{"n_layer": 9, "n_kv_head": 1, "vocab_size": 512, "norm_place": "pre", "bias": "none", "init_std_qkv": 0.0577, "lr_mult_o": 0.802, "beta1": 0.95, "beta2": 0.99, "seq_len": 1024, "doc_mask": true, "train_tokens": 106700000, "dataset": "wikipedia_en"}
Each number is 128 + 24 x the weight over its row's rms, rounded and kept within 0 to 255. Layers, rows and columns count from 0. Numbers have three digits each. The size before them is the row's rms in percent of the matrix's.

# up: layer 5 MLP up, 320x128, rms 0.107, rows 7-41, columns 0-127
# down: layer 5 MLP down (transposed), 320x128, rms 0.122, rows 7-41, columns 0-127
# gate: layer 5 MLP gate, 320x128, rms 0.106, rows 8-42, columns 0-127
up7 095:190184092137170132128120122142099087115123107111086127147123124135157131105098113119105137110145132124163064125144152135123144118116132119120107145123145132134146131093170111132050155104147154136157135095119172139115107114175151124114102151153175127132148122126148121127158099124127131123124108114143137132110167101133130168141070072179134124165100120110105140123130156128145115137123
down7 098:126110151106108153149117108148105108115094144130132122148067150092164096131163166105131115128130106148090134135123121102160150144124073124125102131131128099138177089129094108125167146150140076136146089125152097087103144158104128150145128099134142125077124135133110107122131124104123102123145151119111128078114127201136154132139161164126137126114179172152117173114129102140120138143134
gate8 096:183131115148136110124127123105149147111133115109110116118150127125130148129066123125096152132123132130151109090124119142167151076108160147130110130133102142107082118200142106131144116117124144121119136154129140131095118129144117129106103155121132091068132126108179142161114098041108078154139143134092117130162125127111149109109151117190139114130108147144135129133088101100136103154123
up8 095:153104108126105169154136169158102136089159133129127121108174139107105145109145120130126111130162121172138100118112130107105114144141137099205169125132142134154139111150151182176083111120137133144107128070091161159114091165111150107119133099126150115122169151113140125093117135145095133120153119101120150090150113101137085125137110114139137160158130128101171103131129120109144165136147
down8 094:153117100111135122123158115094128130113119119135110161144082138185126126144159201122137115149095104152127136125102150128142081139095107125156169068151124088090144162143087155134188164141096142109149098139130151156114138124152120110098165079124112122112133125131100136125123152130114136124126133126140146107093100147080096131123111138178130144100128104127124114136160138164117156108150
gate9 096:141157151176143147190100187152113146119139107150155130128124061123160100139089131075133105157116110127116116104126110100139096139105135134118112121128137098126142148110112115129134129145120127138101157103141120126116107124108164147113094114098103099132154105062111137120137131108145153117132183171130143145117101091141104111093115106142149152153144128129212101151113136150134127148128
up9 091:134132128110132140174140099118121141135162132147117105066123141131178105124144148111091134134114153105132146124140134107107120153143155180097115140173122130135144144087125121126056090146121118117109104130120130114117136091164140139080128130137100068133120111137111148117125097109117125105154165105124096107126137137191149136116160090108123167112170121131135102206115117121146142156120
down9 090:151120125092112107094134105119135136114109176127123161168167137097136141153137106115150117129136150129144125128120117128121115118134131113165180140117108127149125181141133135100153148098144106156117100148122124147169113112110108142163088169157163163097097119147088037113100131138109103128123111135079148150105131115156124121131100121146089108114130145118112139051147155145109127120100
gate10 107:121182159143159134124134122151154132128159174130158137157136096150123179092125166114126145142139144128111104108122096124135101140147119144125117127087130144143146096109148094138157153107151100140123144133138140042135114119115104095170138127112113107123115105074134128143118143125147111085138162140138126142107133124093140114082083150151122092178143126177133116110063111155132126147117
up10 108:098160117120117119134111105137161108157129100130117090128116112123128114133149103101141165076156114160131141146127124124153132114107090175156176090138134118118131090126060130116131122130146103137114149102145092144113116106121112131170151116137165120159095149149145133124097145133142095139128122124104178128085157147072152130108153145126130157083130062094145174098124142129098151109145
down10 109:150161120146146143073105149152128098150070121158175114109100087097096165162131127143110089127144168143127134131108125134108104132163168095147128093125119113102133141110165102133109110094116099149116102138118132073133133113089098108135159164127101158105102096095123163142164193113119152137135112159133108124156132118117154126125122150133129140091151104107101113102129127166152108131132
gate11 101:133115123139128151108148137159164134161134151127102130140125099098104088116127102121159083148145091101142100101147117097114139091172063107083112076129092131093135133133106116146130115098123118143091113149156121154175094125122109157107114093133161156110109134129142126088134097174151169160128132125097104136159097127120122119105154159145133152154124101140116181111156102141130112101111
up11 096:131122150126133124152142126164148143125140149111123139107104118120114100094123185141097133116137123095128103113127105152123150177080143152160103148155153143123143146151150121130134103109119145152091208133144127100140119116112077100100147092167076144114155150122157139106131169127153116076159135124092115149153141128147113121124110118148116100088150193146177123131142132167131134149124
down11 099:146098119134149152102095125115097107119112090141091133132157146145128095116102115093126129115112145135134132128136116073130128144125119146071145090128087114134158128132118086116077125122174127129109109153130157167129081113107159155111145079120142141127136163132134142162145105150120133137099135154140133156173148113125129110141137179117098104122097094068105141096147122079180109102156
gate12 096:107153100128122098144120075122119114173129137120129154146097147108081148137103136120197113097102122091097126119128122118111138122126119152109129074124130131134122094183152109122143182101111147120150120123160113108152132075128145113145130158120143150109160117114114106156128134108126098105147156119076128154173169101092122108118149098156098139084111123152113127103090145095133129089111
up12 105:140128117127110137123139136155118124121132132136101121124111125144159119118127100168143127136149078163167151100158138106090118106150111129184111140105137115072149137079132160160079117124161130182168138154159147119090113170180130119113094104147134122132115163107131113125091124138074115153117139105114107139095136158125101201116127129120108149153125107099119130144142166095157131140131
down12 105:139126119120080142133150129142107137121163083104119160159141139192163124131145131125116116131133099116120087121144132162151113099124113133130158172108114137134116145118118143125097144043105109111136150157168155170145138146137114166137129104118174135107080110108111134083139118159173103116098136156151144131128098083120158120128132147068153160106108145109115129135171128134104143140123
gate13 102:104092108118140134107110102091123132137139181098139164133152129108123101137164112135100124159109123147128127149093114131140127124119057154112155150111127106109098143174105102101151164158094103113124085151132132127113145095134123151096115130065119113166170126123130135134108154084160107095122096100142115138144147130134129127088120114121129103094122122109133138100088099128151072067126
up13 101:104107132144131142122149127155126129142118141088159152135109092108159126125079141166118101097094123077148116114123127123086117096130121092122153117139113131111123129129131134117141130117105164141111147081132106148132135069147145113143104170122096157140104100111133098133123198102137123085080130093109096155097097153140151119112148119109096125182139161104137117177104148107148102094160
down13 103:143148134105049130152129142100126151108156127129115158113140145182146152120154176121137103111147115154122158129091081085134135141130142112096153151146139140128133126107094116158103109158146104110074128158110132149092126175130131136119117142149128120141140120151138129084142130124133119164108128073134102095163129116143122099152165137209122113110122085118132130130129132129120159184128
gate14 105:106134127099146098138166107113122150138142141079110137138106177143121148117130135072120095152145103121103146109145098131132122140104075113139096120090175168077157094154101115106124105088181103091097099124127127107106157135115127146163085112161134140151149129113117122121149130126135097134122123115146136132144098126115096160104125116154100126103156125104113120073176137151103147111088
up14 107:100129087117104119109092123147141127145099109142161149121100112145076112170120127136156126115158107114168148150156133082094125085152091122130114107153162126118136151149097165102112145122131141129152152117173131129089125110148157151156143128090139119150110164123157097158098104139111102166114138134143151126134149100072173132145161103136151132105115132148151138104113120101149173098183
down14 104:119156112089127112131112079162176147121123134147150073126106126112142118164106171129119142085113126121124109162089096132113140107091121124137145187114108105131104106090125108162131131110163132104154150169171121153111137121139093108119142147131135130105112105130132155138130101150109115100103162117136150138069152135092121110126132150130179110134125097110129103154109123108122059077121
gate15 091:124114109088143131174128154135076112096188134126121118130132152129136088151100084108157134120110114129164128129110135131100140133137107121165118167141098119142105117080131104100115151112084138136140137121114110102101117162103184077126136185145109121166111098142118127108136117107114123089173145156104141101118121099129112119110146086106142179131132091105134087114171106130131155138136
up15 092:164124184140126151119121088120113164107169135118158127116140144162123114120143137115026079080139127167143149103146131156141147109100137142132160130110161141129145135140136128141111104108106134169107110105131081082105077138128138133130138122124154124121140137143093155121128118129089104199140157131107110112110122084150141133152139126121163138114128127160100132105114130111118156161118
down15 091:097103155110148129181093139114091133138137160104101127160143127151105142111127132166147104138118147091134105146123125132137140116140103163119123090086131139163109177161140164128157129139140111118144143151152175158127146141079125138116133134123126101165121141135143106152091087143179143084102113135132128144106119146184103105093157130134112172136143116142121120168098121055146095131144
gate16 091:169104123099152142111152145086153095132131144110109212140124138134123147151178144121114130130124153112148134090089106129110119150136135110147133150135128135090117097196115133116114116094135104108053083150123160116139151112107145145097102127143098091165106143146135115096125130151139141119122100112126129133177103098125135126104160164095161114103134128154136128113149122173161122116130
up16 096:108154114129127144090113101110107076117123149138148143050151126144117145129183107151116136096115138144132147199077145112123126119122150111119098141150138150112147129133103174134119105119126110090116162126136145111146128131052118139139119152125089132177137114102122159134135124154118161090060116133151100148115144099116119117140163145114134115110134158121147100123155122112110173118124
down16 099:088117139124099145149101076164123114084109130108135091092124130138111120125128116094123125118172137177154136123111140133137103135132101141132101118147142105145113201118162192131117125134125089152154149136159092100126115154136135161132150144138110127145104140101111151112075145133131156142144119167121133153072122185113133148117129091119126096105114115119148090128119075093119136132089
gate17 109:124135135163129155148147143129064127191123103073107154115084145168121117061134082069098104123130130154111098101141108133168146119141131162149141129098122113131129134146133108124104120143121116117127118163144124121109133121116095152102144102113128130116150145161146136070114127113130123140137123074157122135099130128113168126093108120120108109116150128131114161110147081177162113103163
up17 105:117120190165134142173127148129107121155111129104135108117123124104147093080120103066119141110144094135095124109103137144126135116130111132126129159100104159116171137097140119180166150163120111144115173106136144126102120129118102133112153083124097148128170115117109183093095157135136116111155101127150127163127124089128113129100131093148136111175093128125120143122091125123073120092155
down17 103:144111106143140134077145144112080112119125125120094149130121148153151160112140207126133092164139087149147149149101126092166109142123142155135188157118165093128123131160164141082152137091096141147142145129095147138149102135132169117142144142135114128173087147135154136094109141121134144111136124150156091093140152117125135124137096107109133155143135093126132139151117112172134127098181
gate18 097:164109137098114111162151155155101115165143086104132161133176111139129132112157122097107142144129121100164109078158143161136106140108135119122135095078073140107130157121110111127132101088106149141143158132119103031111142172114138145140144126153132104115130130104105163150116142109138117129154109127137118110129156129130171120090112122150157137146087112090115155131103092098134148115125
up18 090:098140123149077125119138135121146119154123140161130161184127101121097130149152123093146136165084113154121116134161118113131112146127090095100101100119090119139130125143142105140155124139093151126111127120159098139165127122122170122200119116121132165138094083128119086097117090147112113083079124137103117154062112126093131161107108114135129163148118114118125146105180134115108117148124
down18 093:132104119139135142098148167136110148109116135131127093129078166150124130149113109201153115112119099114099153134116086064114144097114119114089145158094131162112135139142135114122136092112132119144123082092097150138158113132105142148083136116115100115127125113119138140137153123174144093115146108115165133123124113102133092138113120092118137150115136169184181109091134127136101079117090
gate19 100:148125149143166116161143111116130122161143156109127137121103179112149146118109132142120103102120114155154124080129097154125123110163119095150118101104150157170140131160161135095128154124162160073134119106148120150129111145102097134110096112154118151120134164142113140068108150137146097137158099142119131171135108077109141152075127111114117133142150152125131180131082124152123121096066
up19 100:118140156133081102134110179150130074120119169132108086134151136166120123118134120078084119131114099096091171111131135159141144132140115097142144134129104149113184126124141125158131109142145136178125130133166131101103127156144133155138144104108143105113142117138097214129136125117153172110129139118092081111113148129126096148107150150120157148124164127142165111159142077127134116127133
down19 100:145117113126122110131141132118123155147117131092102134136091154108147140131118144081137116141142131141170138085141110135084156087146152086120091137140140113128107098155114110152123107126193135110156149110121129128083145107142105122119126093204159097161126163116145164151122124155114084128141073127124103158136115080109142153083099143110164136136160118144130076129162125109120157126119
gate20 103:115094109169133111118142142161105090133170149088109152122140116125126078103103137083106116096128108143103135091098131110111111118110143124093098143151136146133107116117135122114122124135137144173145130132166138107109148087120173137129146154144124124135133115152135168125139159108121124093160117136105030158113155128144144122130158059112069117092105104124114137110098119129115160116137
up20 098:147134092149109152154136099157150162115099135136123118135113097145127136141125173097133139100118155146099125085183149098093112156114149133135111145122099193088114099091120137162168098116164109104149154155140113122121098109124145068113091133108148119130092099097116123094108145101116141128133106141120119163123124116126159126120148143149144107156095105115148108146103132100118137179187
down20 099:123151111112083137143122141108133127123151115101131173096123153135092107125185119157130108180130119085154127137090143176151118105154152148130160132142132093142150148126143115183140131118147155115092103119131110123115138139112122143163142095123079127073139114156131097143175122130096154172122110134128148111181082147131157128106165151119134115112121151146115140107108163169172147114106
gate21 110:144120127145145145131140133093131116120158099106115152186103109172101112160114104123122128128121089112118131151146088109093099126171110143107101123107132103095223084110157132076134185138177118094081105145100108132136135132128114147115113084134141122175138126133114115113129109132106105144135134121145122133148096141080114143139138128129124121098132105151135145099128136158117158086139
up21 108:158181128100082144156150093151133140140158125151107143110143075084144102122154136162144112077125136151147120115121125124160110128143124151133151126139118120147113161156111123190165120133106096160134152083135136121124125115154116127148126141105170155085061136130153110156150108157136136126138101108067144132104167140127090119117123159157146112133087137101105164122109090124126138133120
down21 108:152130180158169134137141140089103148152149115105131162120128095152102123151129069096118147182134076150086146126123125157130154127126124161187145132169136118140143098171118127119156154112109139093119155137108107126145101140113154094140120098154100131183124118109105123129083144109108091160142176143156112127117129139132125151115121099143150108144130114137181124110118171162141122126118
gate22 097:167077099113122105111126111127112115113143163119117130105149132093149114104116166117140110153100149125120081108102152158122123169103085139121129126075092103095115094094129096111104162123108170136142128130115142158107107079114146122146157108118133106088140121106110146149122151156170135121183161152117105169137149141111132148140090123178143156145158098145150113109139079116109122150137
up22 098:125129099079114153093144119125106151105164200165125124162127122127119127168083097111118148145156097092070145142105143120123127142136147138156129117139112117165127112114141131131103151106111114136106115114149168131104132133162111143131112133147097154173130190141101114137097119185127086111077149134154140128113105113101107106125151195155129144113107125110116142112105132102129106099115
down22 096:115132124152126138115106147120153104119115113111135145159134138135081093090119184123086116119142107116120126114125090145122162113134129160080111106125122151120135118083157093121144073130116118092117130120106113146089143077111139075165160146129114117108105140128169125156133131151152105128137119114143146133171147085110146120159105100087129098102104131170166137148104128189132120135185
gate23 093:154123092159160109122135158119131122150134117132124147155142129167119167133116164027135129135149112118096156119154085110155098129116122183114185122129131109123079120129128116121103150103145142128132123087106153117136137147118115164076138132121140161087154147093112166123098143120105110146136151087127126105123129126115124125120066092151108104116124162149121119170119102151141111124141
up23 095:080137141115120118112118105139133130150123117149120118135130096126128163137150207095148160137138110194108164116143107131183139135141098135122146129127138130139123144146133088159168175115110154112131115143131083159113137132156139135131121136125126150118116154155142129136069130144147105132099098160111146126141097137056132117141134114134148122059142143122124160146168071113099116100119
down23 096:114151141164157127083124138129135127108095134136120137142062051125092114143120122129132185135163127132120121135110143136104150100145145108175166126119112123143151113097142130117129115178127155167157130102095151143141062119136108151169130137117107117143155107121156087136131103106113123123142146131094120138166168101146115128155133127097125128138062114116137152116117112109161097151169
gate24 094:098137130105109147082115114077130158097199195144142156106126135115164140178138121099106150138112119105113132134119148103083091128153113136119141149126129080119146133149085098091159168140081121103146104110100172126115104121126120108123137093088113159142119142096114158133137156151138144121093121116095121129126138081119132102147117131090109125122151118132105150121125121155103126159095
up24 097:096174174145122172112092105102122121127091126135143155108108134114098138155154103112113174132097122131127151127141122079135077107186127124153126139148143090082142148125130150151106131117123093134136142173146101132129138124117132089110132135108074158148132165106146160118098166114113123126119126084163116133094121133128130117112169125085102110134122090131081150135124116186154112121153
down24 093:130100124152094110154157120149150115125165112136125100128131122127162102096118122115141141156122154097103123140144167132109149121120122119140147128144187155125118134114107173178092120162164148117139121139166152143156144135121114173122117117097147130114127090133143095079129087179113140167125103095089123095191144119170154161163105122178122155117114158122133121122140129130082110132162
gate25 102:124138092121093097109130083090138126151144146099114152184138159127122144150148085131116139100112130111154141153110141114121130174186110143169068146143151100181122133140110113095187155091112135134135134120144110123137139140160126137189136167120075162119093119134099119092085151172122134103110142127134123147117132100124155115109169112113127109122149116116115141123128139099120123103122
up25 099:150167140157086138156144125150160137094092120148162117111161135127102194138155138141136103145149136106131165112095131153106151160069133128122184132135158166145086128142157125160127101114127106143159096161118169155137096115113155119102167133159128139076131106080126117097147104126124133155124093118122087092123124167098130144144139119107110141114133124124109160126121100154138107128152
down25 099:118136114096162158098103100105120123171137136122152118192088137124132088112084135100133175081104134104141096106138121127122142151149158121154079167118123110148162103117073135134127144140121140125097173175123127127102150102157120128149092119088139119129127161142093094129160119091093118117128103112132115129126176133138108103118091156114124100157142094148114158134122131096154150116107
gate26 106:166157150105155155108133141125110141128142101093171120100097103163171136102106131104124112092144112137128134136156116112102146132124135127158108108106126107128195101147147112098143129092159134099065114135120117077150138158141144181123087116137193124143176123106141118148194123128132127143115124144084102146105160139106134128125119139131134116178126094141116113100129096134114126117117
up26 098:148168142142106114127171147133106124110149129131129096092122143100124098093140145130118098095166155161165160141126138108142168139121144160122143147156168170134135155146144120143142145082135144197168096164121158116089072125109132135093107145148123112142146099123150113106133131152095104126143124105117124105105145105127113130179101134130132107077127117104095099160087153093160146133135
down26 100:138070128147101087116114125142165113145119133154112143148132143119131142118129096122150110118150144142132134143137133168143115109183119141182101108135122144127115119078136173140078172146101116144128115148119142102087084143111102110130107121140107140105126135090130160121085091140102085103129149149144157126189164118096157092147116084138137132127171139124136152125150086114175139100124
gate27 096:081126143104137174120107121132135116169124119069123170116110098143059132086092106151129132122120090118141067084172107112134103116120143069133107122149111136121125112134087126096115145096144130116128138103127142133107128114133135121065111098086175115132109125124174127153137130104138109127148168156113109154100122088110153128123163116159126147158119134134129163132118129127111115095140
up27 110:122109144083110145131114104103143115108131130111173146119184130145103132099085123105119130138152101140128146137113123161137139132122163116157144167149137138127127132132138133088115125121150105076139132094106086165079084089115075109108119104106143117160189097088138113162150154118132117120129161131152122135093095058117115132134156155137136143142167123112129099128129135073138101130116
down27 100:133083114148129099121129125113132105116063137116176134144120159124182146131129123110111139116149113130108169137069189185133135126115187148082158157127123145145134127149114089148148137192105125139107111139135095151128107153112143131139156147151104134123160142125129118134158130114130138131134123116147117090169121136123086141134147085127158103141172116120149132167118165169157139121126
gate28 099:107146099165187121129119156127101128137151184089111122095128123144118132084156125135126138152134124110138133102128082101156110126135094143121107106129151116127136130147098107061118172130112091152157117107179183130129133107125116126087126092100119115139161132084122149137164130103150112096120170127140102140159134115085141139072151134158113139134127135098137129106087134107155153095135
up28 108:122112184105107161144127087100157125140107096143129144100107095079111116171119133121122125109100148143151107110157152076090108117116115133135118144135115117093095108120117123143122093100122090080148110168152123102164110107139117183142104130132118136124095150143147112120122120156120161186115105152119155127118132118150120141137108105155149127120101113129108132204150081105128092100111
down28 104:120133103145112150141136127146083085140137112116153173109115142148089099150108130130134134139146135156122113148134121126108141144147157141137076120114167125101133144155103131094124114122091119137121141145155167131124169164127135149107115120116138074142172149101131134122163127155096145120101134134116111119127157029144144115105163128153150111110091058079120132147112135121163158108099
gate29 099:146156153137145140148129118122137128090138157157101100146159111125122173095092137143140154141108147162142168112130119097085107100141126123144135126157138134124148114106096118155153142084127118100118147158142169167091108136168177122098108118088130167121129094151105130143117137125135152161117142133107125158113136130177116143148138112123097110109123095093047140157113117148063133156124
up29 094:109138078112125126132120134148085094095149141096143121107112132122140098113115144137153144157128095109210138165132109118138133170111158146128083163125145167147144093111133110084140133135109110138121099139131105117110108175073148112145090142104112133133112118148108150121136119152149140131150148164138139121100143110131091118133136171096146150111111090112145086187167145137166128147097
down29 097:141139108169128124114110163095103156107113128137135164167142160118113147164124082106116109128107138168111100116127116104146121092173106174116161120147107082087109120092142155106108131138138113122149142135128156136112127093138117096123135130163103115133152113146148161136150110158129131166154118114127186140108134188091159118116168147161160145143131182154120172118108103145111125148166
gate30 097:119135154124146160167139115130102118156150089145160154098120132132137146112118142159173125091085094129122129081139090137101122110108142110121122102121193110101136134146127131149163093091109158160131138163118101105106154153153165088115122069148096075143110114148119093115164137085129137143126108109111151133146101111124095093115147134137156131138137099145105112090160126126157163140111
up30 098:121129098164110102172128121141156062142141114121142139132132104140092136147135136146145081168128130140132144150091138161111113130106121113135128124138111087159117099121096138127125127133149151147113112085135104125140098093103125128135135146110107059157174076107155156093192115104106113130083143105118111083166177122148124147139138126121132158106110143174107110118115140090134103114143
down30 097:111097147116095115114154138131107120104106130149095130147125167117127145122145147124126134150156127151128111137126115110126141160125128150131132133128109151141101105115129114166068138103129125080195128159135143113099116118151140181136124167119122206089142201115112144134115117144121103195117119142074129170096149125132144130125127125145075137106184112128160108130146110119140111134139
gate31 096:161141113120132112102132133139125136127120159146098105103119136127139111073116171136158128152143111102075140066153102153143111154120124146114112126156114123101100126115129094135075139104143119144092109124165118066163136160193117111130103134142108122131133140125164154127172117159142164095156155103130052140115128125105109114071130135108137116112140147136133155135138079121117117127130
up31 106:127109133150131127146172161120170157129111093166129119134151110109116100136093121130123117121116109150147109150099135153119141173127122109137141156138120165172163135072112153156106146124146174098143163142150117135118139133115180113161120128128120089151117157058124113108157124088104127142111125127143122121206131107115094130130150109147067154144105108126127100176151112130153150126128
down31 104:122150103145130131102133138114152121146074120135130128170157141138124171099137096135134120083139147118132099135130122156117157152139117122157100123061124134105152172170115138094143120139149157085134131109150101113165183111136107110122113110135106153125081175084111123121150118137147083081149141149130174096146110185105106159122095126137114156129122163112150116127163130098151134127112
gate32 103:136155132139119140118068094143146125125169146111117112166143141115109122140065164108104136166130101116100104097138130118124123060154126107101094134115113142139169137143142106136143181135138133095144121118127154140077086139127117149155096139124085123117121101103133130132109115125198109135114114152119133126170094099093111121140122124168084131098108084151129109102161146106125139152140
up32 102:118110153153110166142153141157158120103102098149158109132116162121141169159144150136158125111117133114098172081154100134128152121117103066132116142131113155114125123122175109150154116135092115125087149121161102117121111121119092077130168105095137168116093104088177118121105137138147172141164130130095150138121140126085115122132154167146127164146132129138159142102146129151172156159125
down32 104:147141139159139117151114128118167145122139097148187140094140130117122206118141113097113116114100137090151127151054140136142121142120182116131133139107097099101166137149133125141151107115105147122104132172151131186108132139160107162165104105111146151116167139114116116131148130118107135136121102107111076111126145088142131129173131122095130123150156143097103124108104150138106101106085
gate33 102:101158126147145149158080120135156166121100124106122152113125151167126169106137112121141121119164147134142127139135111125110110150179127163132114091124133109085159125176157109096100174133133136112120117212110153124113130108163134117128134117134098110140132114114147121136133144139154060158158095067117095150128110141093141114116159120123106131125148116156091146116106075136111134099127
up33 105:125149141124193141136170165142080120187151128101130090137117159096182135117107149066161106156115119110153113129134114106144108152098116129130143144102140125127102126122094108126109120114113143166133101122111114138156121150142129131066130145134146164103159147131118125106118093097122142130134146119091104134119127116088098151140111141133196158130132162092138134141103160118172157151154
down33 105:136126147131164129124108122124132146108167116134131160137125091137128118112166127093125162155149152163084133075107149123114086117100120156165086180068167117140130139168144091112098140152149100134108109157114117081123092122176147147107136166144141071129108127177106109126099146145119123136128107109114084105138143109133140138144115127128110123082132101116148113137130111132120142157077
gate34 106:145143100114133122115074108128137139120156123089152148124125180130140172133150107137144111114138122188138119125112116099126107114144063201126117117123115149136129126148131079134132161104098120095152139154192141115087101143092123135163155142138105107130094153140137133149104102097184134108126152103100127120120109108097128153084133106108167114116136077136128153122134133104143114119105
up34 112:136124115084115156129140112138132106108122084157100129103132126103137113153167124143104152126167118107117156121123106116111134096134080094144118160142155166097157121095071106111113134105132144129135078105173148131142114084186162142105167144179122139157097129149134122110112140162131152163131107131101131119100136120182129141117150126146113160115116142153135148166119132090105158087089
down34 107:163067116134140111127068118181129094099142067111109131107123134154126128136137152121142127073111093138117123187080142112137126109145149124113091130131147112107095119146105144140115147111156094122149077186121154101131110159116123134123084119145146114156105132134145099117134120106123124111119126129127142079107112130139108103137142135128133140107084114117139118117128116062110143066107
gate35 105:126138105146149125154144122171127140129150126126122153086149140151117118091103174104132139149101133106110096120170093130141120147135132124133113100129141104082123104130105065160102098094121132157131117111140169138138127078126158102137155074106122168111145136134132152120142149100175137106166115129089082111115151121132134133151065148139118176130072116101085105111111114124107148142133
up35 101:164075148114110127106182159103119119118134140124129095146124167123134086128163118091162105166106089119095111122136080177132110136100142147123156133147141130090103112118137099141145129154131136150150109115126113105136153133140152148143138140116145101192115081142094202126130115103166133135096164167119135100141117124112105133105152143116130134138121102076119107092110099117125164135133
down35 103:096102079140113140101112153164137112112112130153147157132124157152126137156105098169111116119156178123117135126118165157153144151112144127143118110104119168174157180105125134146123153113165140106110172165126118144131117137089131143147110132161080161142106121112116127138128116165112155157103113138189153156127140151137107150106126089159161159105167122164163141170162127154132108109125
gate36 104:136143140175152176137142136139135130114110150158149132146137115136158137111126148126152147140105154162125094107136094107137097129157125140129161126104136150148098118091123096137179141097139092113075138145130128047150137113115121160075157131082084124123124128076131133128103161137136156118143143105126132176129122151099115121102115131125101092163135151153125123151084108154170111145165
up36 101:143138161138157148143187129133092083131112144122120182126081142111141174126131127175158089138125126116142103108153106120083082105142118111110138129131129117133083138107151123106107133136106139165102166059147119128131136121113122100085144127102144129160124136128141091086120140133151165146130134127120127102103126108097150100114122110118083111143094164146122144143119160147115155079079
down36 102:164127101131143145113156106120150129108143144104113129080141138147160139098145185092116123109165127140145142114170127136126072173112098156115117123157130119138165118130114084133089104130122092103109123127125123175108141130091134137128141118123135121123114111133099138142114116122091171164182114129118114137132114092108165095161121204095127131134165109140147118111154132081167099167136
gate37 100:129157145095152159153119131130092129100135116109180121102144163110095149077148156135144143113159116197125131121129089134132111154122115134132140129065131108101095085103167099139144151071110083110112130135098164091115116109108138095143106110161123090103140104137117107137152143121145110121141111134074139137130094122120104124127116174127162145144117123154116088153153140122158117130107
up37 097:177156107116108103163164090091146109126140136186104111135153153112175122125133143110105111179113119094095165092152148158127133146141125111115156131125105148105125135119129120157120087137129086156097107137127099139097172169137138195122163139144127126122121147145133122114118122185124092119078086136166112132139126171098114141130128133109120105114149153104136136149130117123135080147149
down37 099:116063162146113075119128139097103186124122119134099166117181142142155133118130117133100120103155129119118096136124071129074132112115083148129153154160146129101140121139138124140196151113140118129130139099110130119134089105129133132145151131100100157123127114117145099144136152120124096110123120138081109113099125111104192106128133149162152156118126079137119154111097142127090117099101
gate38 094:121130127151089152112112114120127163151135131116086119150109142136121159158147129097154095147183165206119125130102105119166147148141126124124119126119180127141147149131153128085132172114165135123139150129157125099121145143138077148162118138151088123135126120115097131136144206131147095099132134135145135132116146123088117117135174094116137098122081112085104136107128146094094123119159
up38 097:125130130118113122148130114136154138127130173126096119170151149086135175096144117148094133139114109127129155117114117128093126150123151168104073099170129144165136134108083117150137155138155177109146129103098126151106153118130124144120112161118095118146113120151126139152164129139145149113104088165141128088112174086129121125147157057097087133136155095124106111178159116085153131135133
down38 096:149097126149101137121135069167169114146156132123100144109164104146112115121114149146120079119104104135153147129201132157099091125120081108126109115138074130128133132138120101113096158133126090161111143140137155161172111151148166143110158128108137157135146114114119123120147098136134121131103156111074128139098132115158093122122111158140117153135135100132087160195136093140116104128140
gate39 096:136113203096110132096101083113073145134149137104147153093164121122105114096160149115135104111151134143140155124154123129108112158135116148160144098148103146107129123132157119144142108117105111132137110121098191133136137123127117120081088141117101115120154165120139128124120174139177096141161104137121119124174155090119065135149086108143145158117136135113111103160122162107149133097128
up39 096:158144124132117119139082088122156145093136150104095110110154165113172125152117156146145158124121128165164118141142140125139138117173127141121166093129145131149136126182126109107127151117130153103133081156143152134083077122112149160172122163144163140144132136124109148163103157143137128131144088134113093130100104206103095121178116101096155104115135110138112113132114094119129119100127
down39 098:101133092124139153074175154122132135159149122114133161099129114174138109097121114101134112110147156097091134130157089148080124175115099099144130159126120148113097115097164141141130124132133095130152117109172120136165147126121086123094100114074096162131132149112102156132088160110134125139104097134141171114156151098131129125132106115120138134121134149127093165152141178124133191116125
gate40 104:150093132142113128159114123148151127150168138131149087134146147111110145155136087124112142107148127139144126137156095176147139137102103168168153128161125100190083108160159124144111132154125182093115127132142132122086109083085128127160145096116111130132098131103125162133105117091111138128185071068128132154132147087130102140139125124135142149135135119126178124146101142136126125135100
up40 100:091146139107150128124147086147094104071136161133160156166151114131139135117134140137126100106168139093135152112101131131111106142130119095150132161155118171132156138099110143108128147110148102151140175106120139126125161140145086140116095162124141092135122121099133165140183147158076110057104160160149130159138136129110107109111157119123080146148122102149123151145168099146097135135141
down40 099:154112112092154176102138149128143138159147115138098148084104108138106133171100116100125126125125109172105095114132075134144152090134103113132113107132140122140128110161078167155139130126111169134133115167109091079101106113083132151151104112139129155152121104145104093147115120138142093136130090130146103127125148161171133143146117109174179120166123128122133158123128184123150142129173
gate41 096:146130092134085128118145131108150172155136157125155137141099152141125172160122127113153124200146127157132102131166124124115128149149098151108099121144155137135163136150150123130161155071113127081113160150142120079131147131129134133150118109106117135116085147110094142134137106121185103081105168098111143107106152085132116154086130142107127121124153148080088118099152131112109141095121
up41 101:077108160155110168163123133116077111108134142106146130152117089109110129135132132148161131124112118139107139124086158116142122133170113106125158139128089102166126102110148107107153104134118108137187186081106092114151150130169094120112169110102114139107108138153147122084146137182151136106151145132122134146092136123114159096101118124125098122166132141130117174117173111139123084133125
down41 103:123130116114153137152151127110142155160178143155117142139145143108133116099122142097152153119135118131131133130146097058095123130092118087130108088125087116142137090177107135101143136165172120174150124145096149144128116148083110130114139138120139122156162111123118142103129179135175151175127086123118138073123174082145175085128104138139111157124152127109159112152138130124128124118120
gate42 094:164092102108128117070137124087121125141118160127125136141104119135155138120124103080137140122150122088113138144168147164123114128126152153118175080120133118113171125099121058114154156126116134150135084179125101158115150157112092165085114122127142161137116088105119158106144132103163144118133158134107106122136104117111128139104123137124169140096129117087136102094118136085115125144182